config.yaml
d_model: 128
d_mlp: 320
vocab_size: 16384
norm: "rmsnorm"
parallel_block: false
schedule: "wsd"
Each number is 200 + 30 x the weight over its row's rms, rounded and kept within 0 to 999. Layers, rows and columns count from 0. The size before them is the row's rms in percent of the matrix's.

# layer 11 attention output, 128x256, rms 0.582, rows 0-108, columns 128-191
075,205,200,160,170,208,202,174,213,194,180,191,174,209,178,226,256,238,225,176,180,212,200,235,186,211,227,192,202,227,211,222,189,175,124,256,182,180,261,193,244,192,268,263,215,281,202,147,144,165,163,103,260,134,213,121,264,232,210,212,219,210,234,151,177
092,206,225,214,193,201,193,226,208,222,193,199,229,205,217,189,198,247,212,220,206,197,187,179,223,191,209,230,242,204,213,216,136,177,203,183,317,142,227,239,193,181,175,219,337,216,253,187,117,239,216,285,153,193,245,193,168,199,152,137,159,247,135,210,227
090,177,164,198,182,212,230,181,211,170,228,202,167,181,181,222,184,233,207,194,202,224,227,179,190,176,212,196,190,212,175,219,200,150,248,160,276,143,203,218,268,221,219,140,246,109,208,150,188,224,204,193,271,176,212,193,233,40,246,218,148,241,198,239,223
085,212,178,202,186,216,207,187,207,223,202,181,236,240,187,234,191,195,210,172,236,183,232,197,205,209,204,207,215,208,206,219,205,221,122,286,197,132,189,140,239,229,185,186,205,197,129,235,210,182,92,217,214,181,248,229,193,162,255,205,206,103,239,315,199
096,182,202,201,180,189,171,211,221,180,210,227,196,208,191,200,222,192,186,190,208,195,233,172,189,195,202,199,193,196,212,179,184,246,188,163,178,245,134,103,142,159,245,168,217,198,217,166,187,317,172,235,201,190,118,218,153,295,174,190,266,277,190,142,188
125,213,187,190,204,194,204,196,195,157,191,199,205,224,186,208,219,205,186,177,187,215,219,189,181,217,187,207,202,188,181,193,207,253,177,153,333,244,114,216,142,242,220,177,181,103,125,303,178,178,201,116,180,158,218,248,254,253,212,127,187,188,217,196,230
107,200,217,204,212,216,205,174,216,167,180,208,184,146,178,226,226,214,188,158,216,207,210,166,155,202,198,215,208,232,208,192,151,98,220,189,67,159,219,237,206,175,103,225,183,173,184,242,123,193,255,184,186,253,233,140,130,206,215,129,197,200,172,137,133
098,205,208,165,191,171,180,189,222,208,230,217,198,194,211,203,178,183,261,208,190,208,206,175,223,186,218,204,212,219,190,220,207,166,211,171,242,237,122,157,192,112,192,216,289,147,78,237,141,276,236,255,193,196,264,118,190,167,165,171,233,238,143,226,199
102,198,185,183,224,153,197,198,203,187,222,243,188,203,201,206,244,190,191,182,207,163,219,203,223,226,223,206,199,241,155,193,234,170,167,218,195,304,250,178,246,234,234,195,172,143,200,163,269,189,131,185,221,225,149,296,242,233,289,185,219,253,157,247,132
077,207,211,187,250,206,189,206,227,199,208,167,200,169,207,180,159,190,210,198,227,216,211,166,227,229,213,211,252,176,258,234,203,187,159,175,339,275,178,190,199,239,116,237,196,177,132,135,199,188,182,227,201,203,198,254,199,179,133,193,224,174,205,262,254
091,197,223,234,173,195,194,235,231,227,207,186,202,183,202,194,170,238,182,261,210,194,184,209,241,209,171,178,217,211,210,229,192,147,222,192,208,181,207,317,209,309,220,168,187,161,273,203,238,254,101,234,129,229,262,155,178,201,221,202,181,208,278,166,235
109,185,185,221,189,204,206,182,206,213,207,181,252,188,217,202,217,213,190,211,192,189,194,201,185,194,186,170,207,201,171,210,216,214,142,89,276,228,292,120,165,159,213,217,112,172,222,217,147,234,270,180,299,195,181,137,212,213,265,195,258,204,184,145,210
117,214,211,201,211,181,197,219,201,210,178,189,185,214,192,232,219,228,181,201,199,182,207,191,203,209,215,212,215,210,176,195,198,222,181,257,103,183,203,223,198,149,271,276,238,153,233,174,204,218,154,235,176,260,166,148,246,116,313,229,223,143,176,118,113
102,201,202,173,198,199,222,207,213,195,217,194,199,219,182,183,210,219,158,215,187,203,190,180,205,250,160,201,224,183,211,186,188,178,222,145,185,172,91,177,265,198,273,117,184,161,206,89,249,189,270,229,240,160,263,220,219,210,179,240,235,138,276,127,238
103,219,213,210,205,214,196,209,184,223,209,163,199,176,171,186,213,187,207,194,216,185,225,217,222,197,204,205,181,200,195,188,199,209,236,223,208,82,258,175,226,163,159,185,269,175,225,109,172,243,125,211,255,219,148,190,83,138,193,168,169,133,191,242,180
097,210,198,216,169,250,204,202,191,171,186,175,212,191,197,198,210,231,197,186,206,197,207,224,153,183,192,188,222,236,184,216,167,133,195,153,232,234,210,262,240,219,233,300,167,261,225,190,176,251,156,295,190,196,292,201,231,190,210,206,207,260,276,123,111
115,202,179,190,183,179,187,222,172,185,208,177,216,208,199,201,163,195,199,205,202,179,184,215,220,217,186,214,178,214,207,218,227,270,243,228,302,261,203,225,216,212,216,240,166,191,248,176,169,52,180,191,152,167,241,162,189,112,280,268,199,178,221,200,110
119,232,203,196,205,193,203,210,208,194,213,210,198,219,200,210,209,183,193,213,203,204,232,183,216,216,180,183,201,210,181,196,233,194,156,174,181,233,228,231,233,44,191,233,215,228,314,237,146,136,308,246,170,214,143,242,214,170,214,117,179,227,227,214,141
099,211,223,203,166,150,184,212,187,228,178,224,221,174,209,164,177,158,204,177,196,206,193,196,227,188,191,207,200,215,195,194,195,268,235,259,173,270,234,208,265,215,194,101,252,202,205,214,235,231,210,150,212,229,167,323,158,93,178,181,142,137,255,184,179
094,210,205,174,197,192,202,225,191,169,180,159,195,198,191,185,229,211,197,177,188,173,209,196,179,213,213,250,233,198,205,180,186,174,136,191,130,270,152,216,231,190,213,234,163,140,204,163,211,248,243,142,211,114,175,133,84,178,235,134,215,225,194,229,179
110,187,204,200,192,216,207,233,214,225,205,214,239,219,185,200,197,228,198,205,202,192,199,211,177,199,210,201,218,186,207,188,177,184,220,243,199,232,172,187,142,154,269,164,186,173,199,245,183,294,317,240,249,274,263,171,174,162,135,290,192,205,180,317,132
117,218,206,190,204,205,235,191,230,190,184,216,218,206,198,185,224,175,161,200,205,217,184,202,216,178,176,219,234,214,226,176,195,221,74,174,202,233,220,183,155,186,130,209,141,226,192,213,187,196,132,148,276,335,247,141,208,184,135,272,189,171,133,212,154
087,189,206,221,186,199,202,146,197,181,228,191,176,176,186,178,202,210,204,167,196,180,227,180,200,207,207,206,213,248,197,207,199,213,178,229,225,179,206,299,154,225,71,124,172,146,209,220,130,172,243,203,237,162,200,147,185,154,251,227,169,286,252,247,266
106,204,212,207,225,215,176,202,205,157,210,181,201,178,202,190,186,188,197,196,195,172,202,191,204,207,218,200,193,174,192,200,209,169,219,183,127,229,175,291,215,178,263,279,196,122,215,183,220,192,227,129,207,206,184,97,187,285,245,306,155,205,296,241,244
093,204,206,190,192,164,207,220,134,213,202,210,214,160,180,191,191,211,221,226,213,176,189,201,197,213,221,194,165,204,195,202,205,95,153,177,169,139,105,202,188,253,191,201,263,235,233,151,173,178,187,259,249,235,110,216,183,214,235,130,255,158,126,228,191
099,191,206,201,188,181,185,174,187,204,214,205,202,178,176,173,183,231,201,206,225,190,144,217,212,233,213,210,202,200,192,206,213,108,310,200,152,288,256,175,140,200,231,166,234,174,232,206,172,155,203,262,216,262,205,216,267,244,188,267,156,95,170,164,146
118,175,197,219,203,189,239,199,185,224,191,197,193,187,176,198,210,196,185,184,215,190,184,186,203,184,192,177,206,201,199,239,212,227,220,216,211,201,264,234,175,154,167,198,279,199,199,129,120,200,277,214,205,85,277,147,166,248,79,178,128,205,208,141,108
075,198,207,181,209,156,229,228,178,207,232,224,188,177,233,192,207,241,146,165,210,229,205,203,174,216,191,246,162,234,161,215,213,165,208,121,251,198,224,262,230,283,227,260,225,239,196,235,185,229,249,171,176,209,175,208,85,158,245,182,188,103,185,302,214
108,213,199,201,208,176,197,194,197,180,222,185,214,193,210,203,221,200,207,198,193,224,231,179,189,205,201,231,220,205,187,162,176,59,170,232,294,229,158,128,230,188,148,183,184,254,214,147,310,157,215,232,228,219,177,188,193,159,240,221,159,185,269,149,254
090,195,196,180,180,215,190,190,146,211,193,208,224,192,211,185,183,232,184,180,234,175,178,228,199,193,230,188,215,197,204,207,197,244,250,180,170,184,223,248,163,209,257,120,202,275,38,211,201,195,201,166,240,207,115,139,246,158,187,221,241,223,128,203,191
103,188,199,198,198,198,184,182,191,184,191,197,201,225,174,206,205,202,186,201,207,174,182,203,214,194,193,198,199,155,202,207,211,260,244,193,225,207,216,245,201,136,164,166,247,211,368,157,235,207,134,261,168,144,266,148,260,239,168,200,204,169,302,210,263
107,212,206,212,181,205,205,181,193,210,197,218,230,218,206,196,233,187,171,208,211,212,198,209,205,201,211,192,219,216,192,192,196,124,115,228,208,165,243,160,186,266,154,187,245,269,216,186,136,282,161,245,153,197,210,229,211,168,153,372,238,123,181,176,178
072,198,203,213,185,212,223,181,216,193,188,209,197,257,189,183,202,203,249,269,148,188,173,214,230,208,154,167,234,193,178,187,155,203,144,220,236,119,109,194,246,229,162,183,281,133,225,203,178,174,227,192,245,139,240,247,267,170,190,218,174,213,175,281,185
095,198,202,201,184,200,211,237,170,214,238,198,207,196,206,196,201,214,211,211,188,197,190,197,206,176,206,171,169,205,183,203,180,202,194,198,266,196,218,257,241,220,95,171,188,219,334,212,271,219,192,263,183,257,153,95,253,193,159,191,179,199,177,253,132
091,174,168,204,211,193,231,198,171,195,186,201,190,216,194,181,185,221,197,201,241,210,219,212,196,229,213,192,179,187,205,229,209,217,225,225,206,210,178,171,238,111,191,185,189,203,251,185,100,215,182,229,277,184,219,240,141,266,232,329,177,240,82,269,190
088,170,198,186,223,209,160,202,223,173,217,209,192,200,214,216,191,197,233,201,203,222,185,219,194,217,189,209,214,179,202,208,201,267,230,166,101,268,155,204,199,167,144,158,248,301,256,161,179,130,176,153,222,256,208,239,273,139,169,172,197,121,216,208,259
105,199,204,174,189,225,198,207,206,209,237,223,173,209,175,215,242,200,207,174,183,208,196,221,211,186,206,227,189,224,170,195,217,206,149,185,193,193,171,234,210,159,44,259,153,236,225,183,193,275,222,185,179,281,156,175,254,127,186,276,190,221,184,128,290
110,194,177,215,215,189,202,229,225,221,202,197,200,217,166,231,182,202,198,210,201,230,209,206,223,180,203,210,206,192,183,234,207,224,160,216,178,186,274,175,196,163,158,256,171,108,91,89,185,248,192,128,115,195,217,205,176,164,137,175,237,234,305,198,207
084,229,215,211,229,252,177,190,213,145,200,182,186,199,163,188,222,233,232,182,228,184,232,165,202,189,209,244,190,195,146,181,194,244,217,230,256,181,265,273,203,89,166,274,163,203,186,190,243,251,159,282,168,255,142,139,209,180,256,218,278,257,200,274,187
097,168,217,193,202,202,199,208,201,191,209,207,213,211,202,208,203,210,219,185,189,207,210,182,217,214,173,177,195,207,213,201,161,176,172,242,318,187,243,171,214,166,252,227,208,215,178,161,180,359,231,226,249,218,170,222,221,278,288,199,208,131,139,229,228
085,202,185,192,206,215,205,208,216,196,175,137,214,219,218,176,172,182,186,231,242,207,207,206,192,211,211,211,184,188,204,158,218,257,237,256,132,221,241,167,294,125,186,178,152,267,249,189,149,141,227,129,152,111,129,212,180,178,217,251,158,123,161,184,224
125,157,177,214,199,218,191,181,196,195,231,211,198,189,197,198,185,214,198,196,219,208,190,177,172,205,210,205,224,204,189,208,181,247,172,168,131,192,190,263,165,171,194,180,356,239,263,108,274,254,134,217,259,209,201,227,191,249,179,257,191,151,108,262,225
105,228,174,230,206,191,203,189,207,194,178,182,197,213,194,170,225,234,199,186,173,207,224,204,232,183,213,228,216,202,205,148,222,262,255,240,230,216,94,225,145,249,202,228,247,224,153,240,114,173,267,199,167,270,183,153,238,230,267,149,119,153,132,174,169
094,195,198,190,204,189,187,218,187,201,158,214,234,215,219,177,177,189,194,208,217,192,203,215,210,141,200,173,204,193,212,208,201,227,304,111,202,194,152,155,186,133,173,291,177,154,172,175,271,284,170,157,192,218,172,230,167,181,167,198,216,130,174,100,301
091,217,227,204,209,161,200,227,208,171,240,186,223,188,188,208,220,217,226,199,179,210,231,200,191,183,188,217,199,243,187,174,206,218,280,228,258,209,302,243,240,80,234,243,204,156,156,143,165,206,179,199,239,152,165,242,171,119,273,200,172,178,251,181,246
097,233,212,203,183,183,193,165,171,223,184,170,191,184,215,202,182,220,206,191,206,194,218,195,191,221,184,232,172,203,168,181,190,207,179,129,202,172,132,238,215,263,160,241,216,90,267,250,221,208,266,202,187,179,144,231,190,196,110,149,199,187,206,55,128
103,184,193,208,188,204,211,186,219,207,201,167,199,199,216,210,239,215,206,232,209,193,231,190,195,190,212,206,202,214,189,184,176,241,177,185,133,164,210,202,157,305,342,224,213,213,282,134,213,247,151,222,249,114,175,160,247,196,157,194,118,191,208,209,249
081,195,196,227,210,216,199,244,168,210,224,237,216,206,211,159,193,178,182,237,233,150,190,167,206,212,155,177,199,162,233,238,167,163,185,97,192,168,149,241,179,157,215,176,180,144,259,210,161,198,202,248,281,232,294,210,184,211,161,214,161,120,192,239,173
105,190,184,189,233,196,223,213,190,208,228,210,203,214,183,234,194,198,210,216,211,159,186,209,212,198,185,227,202,206,190,181,231,299,165,267,241,235,236,206,148,232,145,197,159,152,139,170,293,180,282,169,156,203,171,202,252,202,227,218,253,54,137,196,192
118,189,203,190,157,186,216,217,226,233,215,223,214,192,188,186,206,212,201,189,212,205,187,196,184,204,199,198,185,225,171,197,182,236,297,154,192,237,209,262,175,207,220,213,274,262,245,192,162,250,247,152,273,204,203,180,308,312,222,201,169,243,255,306,205
136,187,186,191,198,189,202,204,209,214,183,187,189,197,191,211,196,185,195,190,210,189,168,200,225,193,217,207,181,202,184,205,212,170,267,279,189,188,110,243,210,190,231,186,244,127,200,251,233,185,75,185,250,294,267,148,238,143,179,186,208,273,162,121,248
108,214,194,187,174,208,178,194,197,215,235,229,198,225,218,225,200,221,181,214,206,192,213,218,205,215,212,192,191,211,234,207,232,168,217,167,150,105,224,156,159,221,165,128,169,150,270,231,228,234,184,174,53,206,71,217,268,182,285,182,208,233,190,208,197
085,205,169,201,200,197,179,197,186,233,215,202,174,213,205,175,197,186,193,210,191,207,182,209,226,206,223,195,183,215,187,166,230,144,136,204,167,196,289,124,173,236,292,303,147,245,268,135,258,152,231,236,193,176,193,171,257,168,220,180,157,226,153,192,211
129,187,230,215,197,209,201,189,188,203,208,209,194,203,224,200,207,205,197,176,197,230,191,197,179,203,202,218,199,192,200,209,193,275,124,244,200,181,143,338,169,230,276,206,190,163,226,176,69,178,121,205,105,229,190,235,120,186,164,234,231,196,184,190,233
111,182,201,181,196,194,198,194,178,185,186,195,186,205,175,195,182,195,206,206,236,194,175,206,177,174,206,190,212,198,197,192,190,256,222,223,231,166,191,161,221,211,217,186,236,231,210,191,231,240,179,373,131,170,249,141,195,215,168,110,84,243,121,110,200
102,220,208,186,181,194,194,232,208,188,203,194,230,199,202,186,206,206,202,182,219,204,180,224,231,207,223,191,193,172,190,216,168,146,139,119,284,254,236,287,194,255,206,276,198,200,237,133,216,142,157,225,133,175,149,230,153,147,249,80,222,207,194,240,189
088,220,220,160,174,242,196,190,178,214,165,224,208,206,185,212,202,223,147,224,176,182,190,249,260,160,150,197,176,205,179,163,187,227,128,220,217,123,152,136,190,221,259,165,240,186,229,222,199,191,260,195,181,123,217,224,176,182,251,238,233,147,149,249,143
109,166,232,203,171,184,226,195,213,202,171,215,217,201,210,192,176,181,207,206,200,203,224,214,235,174,186,197,190,165,197,185,203,186,159,146,231,142,196,203,298,223,322,131,197,230,163,156,206,165,237,198,259,258,234,210,132,221,248,190,265,187,74,180,216
091,195,199,180,218,202,198,159,193,207,178,186,204,221,199,216,211,199,187,183,178,181,243,220,223,227,181,202,188,202,206,166,200,109,262,171,215,239,154,90,123,217,231,144,148,264,233,173,204,198,205,257,160,274,151,242,166,168,141,167,280,197,186,156,158
110,192,224,199,225,209,200,192,216,206,188,185,220,173,224,208,193,204,199,218,187,205,181,163,169,198,208,221,230,198,224,223,239,174,259,190,247,137,227,207,203,228,215,224,232,253,212,283,220,209,164,185,150,230,107,159,127,293,138,211,304,298,166,204,120
091,208,200,173,196,195,182,197,184,191,203,225,218,170,213,227,160,211,201,220,193,211,157,190,170,197,179,210,217,170,219,227,185,216,153,107,208,243,211,211,164,107,253,118,214,285,223,170,259,219,209,126,196,181,184,160,210,132,171,235,162,281,159,187,167
102,180,193,192,175,191,208,184,180,203,214,207,179,218,200,185,206,234,169,195,203,188,202,192,200,159,211,246,198,219,201,200,217,237,287,211,192,192,259,224,272,245,310,124,166,265,232,274,232,264,186,217,176,255,247,266,188,180,187,190,212,89,238,170,168
077,183,175,254,163,148,201,196,184,224,170,199,222,184,178,194,211,217,195,220,189,194,171,229,208,208,202,198,225,187,208,203,228,190,270,232,208,146,280,183,196,154,173,182,282,235,217,171,90,163,175,190,218,235,122,238,275,166,134,186,189,217,169,163,170
100,224,198,179,218,185,202,209,239,202,171,218,185,186,211,213,183,198,210,198,211,227,204,185,254,177,207,175,165,221,243,190,198,207,269,192,310,268,253,169,225,205,197,230,205,195,192,279,200,151,148,182,149,211,215,102,119,140,241,242,138,160,138,146,245
091,194,187,199,220,156,223,189,181,189,218,189,212,247,187,206,222,192,171,229,232,239,191,192,232,181,195,180,200,193,178,198,183,303,189,156,258,196,267,166,147,183,224,251,266,93,229,228,207,123,214,188,239,277,200,184,116,188,184,186,200,124,210,213,246
098,197,203,178,160,212,219,178,206,239,202,208,240,180,201,188,175,183,237,220,207,208,212,177,197,177,196,203,199,194,201,201,201,256,227,247,141,240,172,236,173,221,173,259,182,193,331,190,163,218,250,85,263,159,260,160,251,231,144,218,196,177,195,176,101
100,202,183,191,190,218,233,192,189,219,211,191,203,208,204,188,186,197,206,171,206,187,179,217,193,213,193,209,237,190,231,201,176,209,157,137,113,202,202,219,149,195,156,241,201,154,241,235,98,98,105,200,186,263,236,210,226,210,247,104,260,199,151,317,184
095,190,161,204,191,199,169,189,225,193,203,168,241,205,214,233,220,189,184,226,200,215,211,193,205,188,184,197,224,231,190,197,189,173,150,323,276,258,233,274,179,149,191,196,165,219,231,232,185,252,114,173,225,246,218,245,151,210,207,226,162,216,269,230,297
096,210,191,195,196,224,225,199,220,207,235,193,212,198,175,218,166,206,218,196,183,223,200,196,165,194,178,218,203,228,185,222,190,180,202,250,265,285,225,259,96,211,243,109,100,265,211,151,169,220,167,239,217,197,179,208,296,233,174,150,196,194,197,149,276
112,192,186,179,193,173,207,192,206,186,212,207,198,169,196,223,172,210,208,149,212,186,194,174,197,196,191,218,171,209,200,213,181,168,136,309,240,116,179,105,159,111,231,191,226,168,209,154,241,187,170,233,192,284,245,158,233,248,140,123,182,176,304,257,236
125,219,195,211,201,201,194,190,218,167,187,207,223,187,200,213,195,199,227,179,182,227,207,195,155,159,186,204,185,200,210,205,172,179,213,123,224,267,206,155,112,180,236,149,264,91,240,194,186,197,139,128,118,157,185,198,191,181,225,310,145,225,180,222,79
089,231,228,197,213,187,189,227,232,189,167,209,183,148,200,197,218,243,173,202,195,248,180,206,217,219,192,187,208,199,191,225,192,152,213,238,251,248,216,217,252,242,252,178,186,188,254,151,179,216,168,103,145,180,268,182,221,237,208,222,214,170,116,50,240
082,171,225,237,190,228,160,205,198,154,182,194,225,235,227,181,174,189,202,229,173,201,223,176,225,183,181,235,224,169,227,210,207,205,119,223,255,153,225,153,198,178,239,214,208,197,246,167,224,172,231,142,152,214,163,216,281,288,131,227,240,263,202,129,168
097,188,212,180,183,224,203,177,196,198,195,177,192,210,224,192,198,202,200,213,221,195,243,235,210,193,198,198,184,217,184,204,230,189,122,222,231,203,178,290,182,168,228,214,155,195,222,327,199,217,129,206,170,54,201,247,201,195,176,281,298,155,180,198,169
091,151,193,231,204,186,168,180,186,198,207,216,178,173,229,189,233,187,226,227,181,214,200,217,282,174,245,201,174,191,241,182,224,217,233,139,247,195,249,175,170,254,260,309,189,245,148,143,174,216,190,132,117,293,194,222,227,222,161,207,214,211,302,148,187
103,219,177,213,219,186,187,201,217,213,213,196,231,198,196,221,221,223,211,187,210,174,227,165,167,167,197,198,200,224,200,181,200,221,200,221,181,155,199,250,127,199,209,206,186,263,279,237,326,159,266,102,245,219,173,110,128,238,205,136,214,149,246,198,195
105,214,174,198,198,226,190,166,173,181,191,171,169,210,184,221,242,202,211,195,190,185,217,185,200,227,206,228,192,212,178,166,180,236,197,140,240,212,225,269,186,228,139,206,197,216,236,215,284,166,231,175,160,203,223,398,215,244,145,254,165,209,245,209,143
097,178,207,209,213,236,187,181,177,189,206,235,212,158,179,198,174,228,177,212,175,181,170,186,185,175,194,183,185,191,182,213,185,164,207,163,241,154,226,215,294,256,180,167,281,191,135,219,145,186,209,163,248,212,181,156,207,255,170,351,238,142,281,182,155
116,187,211,198,183,209,191,214,188,239,198,192,204,250,206,213,187,196,179,225,210,225,188,196,227,199,177,192,189,208,201,168,169,180,160,147,130,228,167,284,167,241,151,175,255,242,164,236,266,123,180,230,134,226,221,147,68,291,261,192,206,265,241,205,225
085,160,223,212,205,212,208,194,207,210,230,236,195,217,148,184,204,185,178,215,190,217,198,219,208,197,236,159,226,219,189,193,225,201,212,227,155,178,241,189,149,282,149,233,248,225,156,189,127,189,150,212,258,84,229,262,247,292,263,208,254,231,191,130,247
122,184,222,207,216,197,209,216,195,223,199,174,186,185,205,211,219,193,198,167,190,166,193,214,192,173,187,221,193,224,195,182,166,155,181,266,271,89,231,219,143,244,198,207,259,83,119,168,236,100,219,198,220,220,192,184,274,189,208,219,147,278,117,183,213
102,205,211,205,211,191,210,192,198,180,195,174,235,207,183,191,202,215,190,207,183,216,181,182,207,205,176,205,233,193,210,181,171,83,253,193,206,220,288,192,262,112,183,106,185,162,171,265,204,224,192,202,242,213,106,255,169,234,230,172,126,196,188,232,150
095,203,221,212,204,198,190,200,194,168,217,213,163,201,194,192,210,202,193,199,191,202,234,228,174,231,188,213,191,207,202,159,226,108,174,195,186,235,139,240,281,288,235,116,136,112,172,107,156,239,158,218,221,205,167,127,226,265,163,200,215,205,218,242,170
096,231,180,204,175,212,181,220,178,212,174,179,221,172,217,149,243,196,194,185,224,193,175,199,215,184,222,186,218,198,180,213,170,278,197,243,243,237,190,197,244,236,203,150,223,155,301,183,162,217,134,199,192,184,69,236,188,191,201,172,254,294,255,144,200
111,192,214,163,203,196,203,201,161,184,157,207,193,203,182,202,192,209,201,195,181,189,224,207,189,164,208,184,196,215,191,187,200,226,124,213,167,172,131,209,234,177,272,221,297,241,198,73,117,191,209,115,136,232,194,177,265,212,214,228,164,230,120,183,152
105,243,209,215,185,188,202,180,205,193,193,204,195,189,221,237,243,201,194,175,210,170,217,198,203,207,207,236,202,216,178,155,194,252,297,141,69,165,212,191,129,180,147,225,203,159,181,176,156,213,190,184,151,217,309,203,198,252,297,231,174,251,148,190,200
118,193,209,200,188,200,216,203,211,209,184,182,202,176,209,210,221,197,193,185,175,207,198,173,206,216,202,202,182,174,205,187,200,187,163,318,81,204,263,135,140,211,196,196,250,180,214,323,243,238,208,211,164,208,159,205,229,243,217,196,220,124,281,116,155
096,237,192,185,204,206,242,199,205,200,212,211,216,193,218,201,211,195,207,203,198,220,208,164,197,172,217,210,230,180,181,167,177,155,259,193,213,154,149,220,208,270,144,213,192,145,260,194,211,216,235,132,251,219,289,272,169,297,186,258,115,256,172,161,142
074,199,198,182,204,193,216,189,190,180,241,182,240,232,242,176,207,195,235,194,208,212,227,149,194,209,187,177,221,190,213,190,204,196,126,261,205,213,115,195,228,263,183,178,313,158,211,206,212,179,183,298,208,171,173,238,191,189,299,168,267,197,174,216,120
110,191,176,174,208,172,184,197,190,236,198,185,173,198,169,195,189,201,196,197,169,177,211,217,189,211,212,211,195,198,192,198,231,139,142,216,201,186,131,161,173,134,142,182,221,244,133,179,249,204,167,175,120,143,300,143,150,256,188,204,255,138,272,259,208
100,199,199,185,209,183,234,178,205,178,223,176,157,220,202,196,291,202,184,191,164,192,209,196,210,214,210,225,212,206,201,206,196,240,281,180,220,145,255,209,242,140,287,205,273,231,289,245,159,217,183,95,193,229,251,116,271,129,224,164,192,243,200,202,224
111,180,189,215,179,226,188,205,172,195,188,239,208,208,175,176,184,192,184,210,224,176,216,219,225,190,191,173,213,176,228,225,195,160,290,263,183,192,219,153,185,282,165,325,218,79,203,152,231,205,268,210,241,219,195,242,96,190,198,230,287,237,185,219,150
091,209,218,197,162,196,200,177,245,210,211,182,214,196,208,207,149,185,216,178,192,201,202,204,193,193,172,209,231,181,174,197,193,192,202,200,196,204,230,231,260,241,224,233,194,157,175,175,284,240,218,140,131,320,289,248,224,239,272,91,228,177,151,239,192
130,195,203,208,197,208,207,226,207,208,179,192,206,199,193,202,206,184,210,197,203,206,200,210,198,210,190,211,220,201,205,206,206,188,226,127,152,341,266,203,257,190,194,269,149,186,187,167,192,209,123,234,273,174,265,118,252,196,77,132,227,198,175,213,161
114,191,213,229,189,200,185,187,186,204,158,213,210,235,169,178,186,187,199,198,173,213,207,208,227,203,219,188,200,199,211,180,171,126,160,189,168,262,237,352,165,182,189,116,285,207,220,198,169,175,238,229,296,126,201,221,167,195,112,181,213,207,190,125,228
098,183,231,222,187,205,198,196,215,184,199,216,247,184,195,210,181,207,206,179,247,198,164,185,163,150,203,213,224,174,217,221,199,249,123,186,161,99,265,178,182,297,194,112,215,167,202,242,192,226,178,193,181,193,124,228,251,151,154,227,246,125,165,136,253
093,199,186,215,192,212,172,197,161,216,188,202,216,264,190,212,232,206,184,249,191,205,198,209,192,188,173,175,208,202,214,217,160,234,211,295,136,191,110,205,264,206,217,196,168,192,226,224,259,291,106,221,197,152,217,276,213,207,186,140,230,154,220,231,96
072,210,193,210,208,223,184,204,200,192,210,212,193,186,237,192,176,205,203,192,196,195,201,173,210,205,171,220,156,240,190,239,216,331,243,204,219,269,152,220,188,203,205,146,165,251,193,203,292,161,186,308,188,155,246,172,220,228,213,215,237,188,201,190,213
100,207,208,213,183,202,161,216,189,229,222,197,226,199,186,183,181,211,184,199,183,225,176,217,234,222,191,220,172,220,225,210,177,166,205,193,263,137,182,223,61,189,197,226,183,237,234,200,250,323,89,176,205,164,132,168,182,200,237,188,143,203,203,215,177
109,197,189,205,225,216,191,197,213,200,195,231,193,197,226,209,191,197,188,192,212,196,202,203,199,224,212,209,196,179,185,213,205,232,176,195,216,295,221,191,160,299,244,198,283,187,186,199,192,213,161,200,307,279,155,189,75,218,142,237,235,258,226,151,139
084,215,189,213,202,177,221,188,220,261,185,250,210,179,199,191,249,224,203,174,178,187,182,205,182,186,180,228,201,188,198,158,199,175,219,174,192,275,138,103,184,211,188,212,224,191,146,231,140,158,182,195,132,121,164,154,213,299,142,211,189,136,171,180,267
080,208,192,159,210,186,175,228,199,178,201,235,210,125,194,188,198,201,215,149,212,183,188,183,183,184,204,198,154,181,229,197,158,145,213,186,192,215,174,185,266,168,108,166,107,211,198,160,173,226,260,160,176,270,204,191,194,177,179,108,291,203,232,184,205
104,221,214,181,221,168,168,216,190,204,171,208,190,205,171,197,255,184,189,207,217,190,200,217,193,208,213,217,207,209,207,198,190,194,191,163,176,163,163,286,150,161,204,245,65,177,190,255,234,270,165,222,132,214,200,182,150,139,136,211,132,219,100,263,162
091,219,211,187,181,201,214,162,182,199,192,223,217,193,183,220,156,182,250,201,196,220,179,177,172,174,230,185,189,188,191,194,194,209,308,237,211,170,183,211,257,111,209,181,175,172,162,358,264,189,154,201,146,232,177,148,265,218,193,247,234,186,240,253,147
102,206,163,180,208,192,241,166,210,186,182,170,241,201,206,210,188,205,209,196,234,200,218,185,189,178,226,201,197,183,202,171,177,157,294,185,255,195,177,187,295,229,141,204,220,261,268,179,195,199,86,123,240,153,212,182,160,268,221,177,269,128,149,193,220
091,173,175,213,195,199,206,181,177,188,212,193,215,142,235,225,222,210,234,213,204,238,221,188,182,174,176,223,244,220,199,182,209,245,229,180,129,133,158,187,231,217,170,220,117,196,118,187,239,224,107,278,228,84,182,174,129,195,226,233,190,237,198,154,203
091,199,182,244,206,209,181,185,188,218,196,199,163,179,227,221,205,220,237,236,157,186,203,209,165,187,190,220,192,195,207,173,195,319,219,220,193,252,217,227,260,281,185,148,224,178,192,200,174,124,170,245,199,305,213,152,186,216,225,188,191,217,107,167,200
095,190,212,201,187,201,204,172,212,195,184,215,204,224,212,207,202,233,204,191,193,153,210,234,219,199,178,211,189,228,225,217,183,219,170,283,273,202,111,258,182,167,261,296,228,172,201,176,241,287,220,166,211,302,166,157,192,217,153,252,276,163,219,99,177
085,229,212,194,209,199,242,162,193,162,154,183,169,221,230,237,209,220,158,205,167,212,192,217,221,173,186,229,212,219,181,160,186,229,262,154,197,167,191,200,245,293,257,271,195,257,150,239,215,184,239,222,188,230,200,223,144,186,86,225,123,209,192,266,177